From a checkpoint of a small transformer trained on Wikipedia.
Architecture: RMSNorm after each block, biases, normalized queries and keys, local attention windows, value embeddings, hashed n-gram embeddings, an embedding shortcut, skips across layers.
Each number is 50 + 10 x the weight over its row's rms, rounded and kept within 0 to 99. Layers, rows and columns count from 0. The size before them is the row's rms in percent of the matrix's.

# layer 5 attention query, 128x192, rms 0.0642, rows 57-127, columns 96-143
097:42 56 48 47 43 52 47 59 43 59 37 59 52 48 43 79 55 50 36 64 40 39 62 51 61 39 48 56 37 51 35 36 53 48 61 44 54 65 59 62 47 33 53 57 50 31 56 60
101:43 50 39 38 39 47 57 58 68 68 58 54 44 66 43 48 43 47 46 38 54 52 49 51 39 60 54 48 67 46 36 46 48 31 46 29 68 53 67 71 35 51 69 37 39 52 48 50
123:45 37 41 64 59 55 57 36 39 58 46 52 49 24 53 53 45 34 56 45 49 39 50 44 56 72 49 39 71 40 74 37 60 49 43 55 47 45 58 52 56 39 46 61 61 61 57 51
123:42 59 42 65 47 24 55 56 50 62 51 52 41 54 49 56 41 60 60 74 50 55 45 52 34 45 52 47 46 26 36 55 59 44 36 49 44 40 60 60 34 48 65 52 35 39 53 46
110:34 51 77 52 68 44 64 50 46 47 46 56 60 41 44 45 49 63 47 54 40 55 45 73 48 46 55 53 28 62 36 33 61 55 66 53 40 42 43 55 42 37 55 61 54 42 46 57
109:43 39 58 41 50 51 50 49 45 46 58 41 55 60 34 44 35 59 37 23 46 52 45 60 46 39 44 49 44 61 50 35 52 50 77 37 61 70 57 35 53 33 61 46 38 38 44 69
102:59 49 64 47 35 44 49 36 53 32 43 44 41 58 38 27 38 39 52 50 60 65 67 43 72 46 45 58 59 74 40 58 51 59 43 51 49 31 48 41 48 52 69 33 60 45 49 51
085:53 57 43 44 52 36 60 37 42 48 51 32 56 62 60 61 66 47 37 44 35 51 55 33 54 44 42 42 30 40 47 59 45 51 58 54 40 47 39 63 62 50 38 57 32 42 53 45
079:58 40 53 53 60 62 52 64 73 38 59 54 60 60 40 42 44 37 62 41 71 33 55 44 46 67 57 56 34 39 56 65 50 45 51 51 47 54 58 50 41 37 48 43 56 72 41 63
091:59 61 33 59 38 52 31 60 48 55 54 36 41 42 54 43 39 43 47 72 35 45 45 42 56 57 44 50 60 48 45 53 59 43 59 37 36 49 55 40 54 63 52 50 47 44 67 64
073:55 47 35 63 52 39 11 56 47 43 79 46 38 45 68 45 51 50 48 55 50 40 60 39 41 50 44 54 57 45 47 51 50 47 55 41 65 51 38 31 45 35 57 47 55 54 63 63
110:54 50 61 56 53 56 43 44 42 47 57 53 37 40 29 58 49 44 50 53 49 56 36 56 54 60 53 49 79 33 49 41 58 52 42 35 30 37 63 64 37 53 44 39 52 41 51 40
084:36 56 39 68 47 51 34 51 43 59 52 58 57 36 43 60 50 41 45 51 54 51 74 49 40 60 49 56 52 38 52 48 80 48 48 37 52 48 36 57 60 28 58 62 40 49 69 58
099:40 49 47 34 40 41 35 53 54 58 34 46 54 52 57 54 56 50 24 64 45 43 48 50 51 39 50 63 38 49 46 45 36 42 57 30 57 70 42 45 51 51 53 44 47 42 32 45
102:37 37 37 56 43 54 50 50 48 37 42 45 59 60 37 53 43 59 55 60 49 44 45 48 58 74 68 63 41 68 35 65 50 32 50 49 45 55 54 41 51 50 64 60 42 46 40 46
109:43 31 37 72 57 56 21 47 50 55 46 40 52 48 58 57 32 55 60 44 51 40 53 45 47 76 61 52 62 44 59 29 52 54 44 36 54 76 66 63 40 64 55 46 54 56 55 57
091:48 36 41 34 54 54 44 49 58 49 67 70 55 55 45 62 41 50 32 32 49 45 52 46 46 45 34 55 29 56 55 39 45 46 56 48 60 58 51 51 56 44 46 46 57 48 72 64
091:48 40 51 49 53 52 37 52 58 65 53 47 44 41 80 54 50 48 58 49 45 26 51 53 48 49 46 63 55 39 45 30 28 68 42 76 38 42 58 39 54 71 35 52 49 41 62 45
088:47 58 50 60 49 54 36 41 60 53 37 56 58 29 73 40 56 33 46 58 56 37 57 45 51 57 49 61 52 39 56 59 39 51 47 39 53 52 42 36 49 68 37 69 42 66 45 29
126:38 48 54 52 36 54 47 44 52 78 39 66 54 22 40 76 45 64 43 46 35 34 38 48 56 50 43 59 48 46 58 53 51 47 51 56 44 42 40 57 53 36 38 35 49 38 61 50
104:65 26 66 42 44 58 55 50 47 48 48 37 53 57 33 59 49 55 45 26 47 50 44 53 68 47 42 58 51 53 55 56 45 42 57 55 57 48 51 47 40 30 50 46 83 56 55 44
107:57 63 53 31 44 44 49 56 45 39 54 57 50 48 74 47 47 44 39 62 57 39 43 52 48 36 64 55 45 57 44 53 28 54 63 51 46 64 40 33 46 50 39 39 44 44 53 44
105:51 70 37 58 56 50 65 36 45 63 60 43 57 41 69 49 51 68 38 49 48 26 61 42 54 57 54 44 44 65 40 59 46 41 51 46 47 63 52 45 59 64 56 46 45 52 66 60
094:59 45 30 53 47 55 50 61 36 57 52 68 61 20 45 34 47 58 58 39 39 43 62 56 51 57 57 48 51 48 61 48 61 44 51 40 78 47 50 63 47 43 48 55 56 53 65 43
096:57 45 60 32 44 63 57 47 42 46 35 37 48 66 61 47 49 40 47 52 61 58 39 43 36 30 42 36 48 58 45 44 34 48 68 64 49 55 45 58 41 53 28 50 54 49 59 56
103:51 69 60 38 58 26 44 44 46 64 42 53 51 65 48 67 49 50 34 57 46 56 62 48 50 33 49 57 39 63 42 58 43 47 50 38 52 50 36 32 51 45 46 54 43 46 51 65
085:42 55 44 31 41 69 51 50 57 43 38 45 31 75 33 57 57 31 41 58 62 36 46 54 60 60 51 54 52 64 39 58 34 38 52 50 41 41 66 50 28 40 36 28 49 46 42 45
107:61 43 49 69 41 65 52 40 47 48 58 47 66 41 60 35 50 60 53 53 50 56 40 47 59 53 36 50 50 80 51 42 46 73 46 65 40 50 43 34 41 39 42 45 44 46 63 38
103:58 59 42 65 56 43 54 50 45 65 31 48 56 38 44 54 48 55 65 65 52 50 55 43 36 37 63 47 46 36 51 56 60 40 46 44 47 53 39 46 58 40 47 59 42 46 40 57
102:54 34 45 51 46 52 19 40 65 62 54 49 50 51 55 44 52 48 61 36 55 53 65 34 43 43 56 72 54 46 69 42 46 64 36 48 40 43 55 62 63 51 52 36 51 44 56 50
105:61 59 54 36 61 45 31 39 61 41 62 59 61 45 56 52 59 33 48 53 48 45 51 56 49 43 63 66 57 35 61 66 56 59 49 46 57 55 39 41 66 58 45 37 48 53 36 41
098:32 39 44 45 70 49 47 32 56 56 50 67 66 44 43 38 42 62 50 30 44 48 53 43 60 38 62 53 37 37 54 61 56 48 42 59 54 39 46 53 66 40 46 66 50 57 50 48
092:48 68 36 40 46 49 42 45 61 62 42 57 50 42 58 41 40 41 46 57 53 54 65 42 43 43 66 53 52 44 42 60 39 37 46 38 58 58 45 53 54 64 72 52 43 58 57 66
098:44 46 63 71 55 46 39 54 50 26 56 31 24 50 59 41 57 28 58 51 67 32 58 41 61 49 58 42 65 46 44 34 33 42 54 45 42 54 68 37 45 68 55 48 42 60 55 44
127:31 46 55 50 49 66 49 44 59 68 50 51 55 53 46 60 55 53 60 45 62 53 41 55 55 49 58 63 52 49 29 38 46 55 55 51 49 44 43 54 40 40 55 36 64 48 49 47
099:63 43 57 25 44 45 66 62 51 45 50 39 49 64 41 51 38 42 31 49 45 71 47 44 54 33 34 32 53 68 48 50 49 49 61 55 63 50 47 39 50 38 34 42 73 47 55 49
100:44 34 38 38 45 53 40 40 55 62 50 55 49 48 48 38 37 37 39 53 51 42 43 59 48 43 59 59 45 35 39 50 54 53 58 49 72 63 68 44 59 57 36 52 58 55 54 50
121:46 49 44 42 42 39 52 38 37 52 58 51 36 59 50 66 31 47 35 65 43 48 41 53 46 63 36 56 56 68 61 51 51 59 39 49 54 51 61 73 46 59 46 27 64 42 60 56
096:55 46 30 51 44 57 44 58 52 40 38 48 56 34 55 25 51 47 47 60 50 45 64 35 59 73 49 60 33 41 38 65 60 40 45 43 37 53 65 47 64 66 54 45 45 71 53 50
065:41 53 61 61 46 49 45 73 42 66 45 50 64 55 63 33 42 56 54 53 65 60 67 55 41 48 38 54 51 58 40 40 37 46 54 50 56 31 44 45 40 38 31 48 42 41 49 42
086:60 58 51 45 69 56 46 46 63 49 45 49 45 49 53 56 81 46 58 51 49 50 71 52 48 48 62 46 28 53 33 44 40 49 66 57 60 42 39 52 55 46 58 57 42 33 49 64
101:51 54 45 41 64 53 44 70 56 53 55 46 53 48 49 47 55 39 79 39 56 54 52 58 47 44 57 49 40 56 44 39 63 43 58 42 78 50 55 55 44 44 48 69 44 47 49 59
085:34 49 50 58 36 47 55 49 58 49 53 50 47 55 53 57 48 40 48 54 50 33 43 39 42 51 52 57 64 51 50 56 42 51 39 68 25 56 46 36 52 65 62 47 45 57 58 42
105:46 51 54 40 38 48 55 43 47 48 56 42 48 68 52 57 41 45 34 56 40 50 43 40 49 46 44 56 44 61 49 57 30 59 48 63 24 52 36 39 64 60 43 34 49 52 51 47
106:54 46 57 52 51 50 61 54 37 48 47 51 42 47 52 48 48 32 59 54 50 58 59 52 61 51 45 40 58 36 48 42 49 49 50 50 53 35 65 45 61 60 43 57 46 59 61 58
113:59 56 53 61 55 40 52 56 44 44 52 42 37 52 31 53 46 40 56 54 46 58 60 57 60 50 41 29 60 41 56 35 65 49 54 39 63 39 53 45 50 43 45 70 52 50 50 55
092:48 53 35 30 41 43 39 43 48 64 62 50 55 50 59 59 62 58 39 46 52 51 58 55 49 40 50 68 46 50 48 61 40 47 49 57 43 49 47 42 34 46 51 47 55 44 54 49
103:37 49 49 65 41 27 62 45 42 50 33 35 53 55 55 58 47 57 57 57 37 64 49 33 58 57 42 46 55 59 47 58 47 59 44 66 38 45 54 46 37 58 49 34 32 29 50 59
091:38 53 60 75 57 56 50 45 38 38 74 44 33 46 49 34 50 38 58 64 44 50 59 56 53 60 39 45 67 41 55 41 42 52 32 42 39 49 57 39 57 86 40 49 39 52 54 60
087:61 65 42 15 44 59 42 56 44 42 43 70 57 51 65 49 60 39 30 53 50 56 49 43 45 32 44 51 39 60 50 53 44 52 65 42 58 55 40 54 46 34 32 57 55 45 53 41
095:57 59 46 74 46 36 48 37 47 55 75 43 22 67 59 52 55 57 26 70 47 48 53 49 43 59 40 39 58 63 43 60 50 50 44 77 39 54 42 32 39 50 61 49 54 33 57 65
100:39 53 61 71 42 40 45 78 48 34 48 33 32 65 63 51 36 41 49 72 65 33 48 58 46 65 70 45 54 29 46 36 41 55 59 50 39 56 55 37 61 59 55 55 46 32 29 51
089:52 56 53 27 60 46 42 47 58 55 62 56 61 43 33 52 39 52 48 48 55 56 61 36 52 36 66 55 33 48 46 50 54 41 60 42 60 45 50 32 41 44 55 56 52 54 43 60
084:71 42 52 15 52 51 46 52 55 57 23 72 62 44 39 38 51 51 42 36 42 62 56 49 56 41 55 56 28 50 68 64 48 61 44 27 63 73 66 50 49 31 52 46 52 48 37 34
107:48 49 46 76 46 42 17 46 72 44 51 56 53 59 55 53 42 51 67 58 47 58 56 36 47 67 44 55 68 51 56 49 48 69 39 40 68 34 65 45 54 56 85 43 56 43 34 61
088:39 29 39 52 32 46 59 56 41 54 32 47 47 64 34 43 50 66 41 61 51 46 61 54 54 69 56 55 61 34 45 36 53 37 36 53 68 59 57 53 55 35 70 53 55 47 43 45
109:43 37 42 34 55 50 61 38 60 47 41 50 64 52 29 37 50 52 51 35 45 67 81 55 48 55 49 40 46 53 61 54 45 43 57 38 69 53 44 57 58 47 41 54 46 65 61 50
094:37 41 54 59 61 51 65 36 57 51 30 52 55 29 52 51 47 46 57 46 55 40 45 45 52 47 68 55 45 21 49 68 57 52 57 65 49 57 50 41 43 61 51 44 60 45 46 30
095:61 46 60 34 54 39 40 37 56 57 76 51 55 41 46 54 57 66 36 45 43 61 61 56 49 34 55 53 51 55 60 47 58 65 63 47 71 37 36 50 55 31 36 62 56 38 50 43
100:46 56 52 59 49 66 37 44 58 48 59 58 49 35 50 59 69 65 58 46 51 56 40 54 49 61 34 58 54 73 53 64 65 51 51 54 50 19 38 42 46 48 52 57 57 45 39 42
094:41 34 47 81 47 59 59 55 41 47 49 26 49 71 51 52 47 57 59 38 39 46 42 56 57 70 56 47 74 41 43 50 52 54 36 63 30 53 78 40 53 64 65 51 43 47 37 40
086:44 32 42 26 45 60 45 58 61 51 25 58 75 46 42 31 36 63 42 43 40 54 60 54 48 45 55 50 45 52 47 56 59 56 67 43 63 54 57 68 53 48 51 63 47 64 58 52
090:63 62 53 47 42 64 44 37 56 62 43 62 47 59 66 55 40 47 33 65 49 49 42 41 38 36 45 51 46 73 54 37 54 50 50 57 42 34 47 67 36 44 57 48 51 45 39 52
088:46 36 48 14 44 48 51 49 40 34 42 41 56 45 45 41 48 50 50 61 47 70 52 39 53 39 56 51 18 63 55 64 47 44 64 41 69 71 54 47 63 40 32 58 49 51 41 44
094:34 58 53 65 42 58 45 64 50 44 77 55 35 50 44 58 56 39 34 62 51 49 52 45 52 50 48 51 59 53 38 53 58 50 52 27 47 52 33 42 60 62 55 53 52 37 49 45
084:54 33 54 12 53 42 37 42 49 55 47 56 45 33 46 59 56 40 33 60 48 67 43 32 38 33 50 56 41 53 54 55 55 49 55 46 70 47 38 53 58 33 34 67 48 50 31 46
149:42 46 50 54 54 46 53 57 60 34 45 46 62 64 39 36 27 41 57 54 31 51 57 31 49 58 56 51 52 43 42 54 52 61 58 29 50 47 58 44 62 67 58 56 42 58 39 66
122:63 55 49 64 37 63 48 51 45 72 56 47 40 44 65 51 56 47 27 61 57 41 52 53 41 49 56 61 57 41 59 47 56 39 46 65 46 42 42 58 53 43 41 52 58 47 44 36
088:63 51 55 21 60 49 51 45 50 52 76 58 62 44 42 44 58 44 42 43 35 46 58 65 52 29 68 44 39 53 63 52 40 46 56 45 56 50 40 44 59 45 35 70 47 45 51 64
101:37 49 54 33 69 29 61 43 52 48 34 47 56 51 45 56 41 33 53 55 50 77 51 56 46 27 60 38 41 68 42 52 39 36 72 52 73 52 44 53 52 50 57 58 65 58 55 59
120:59 51 59 65 60 55 48 38 49 54 61 53 53 57 55 47 50 54 47 34 58 56 59 60 39 41 49 53 57 63 52 48 56 63 41 68 47 44 34 67 36 37 60 30 66 44 65 50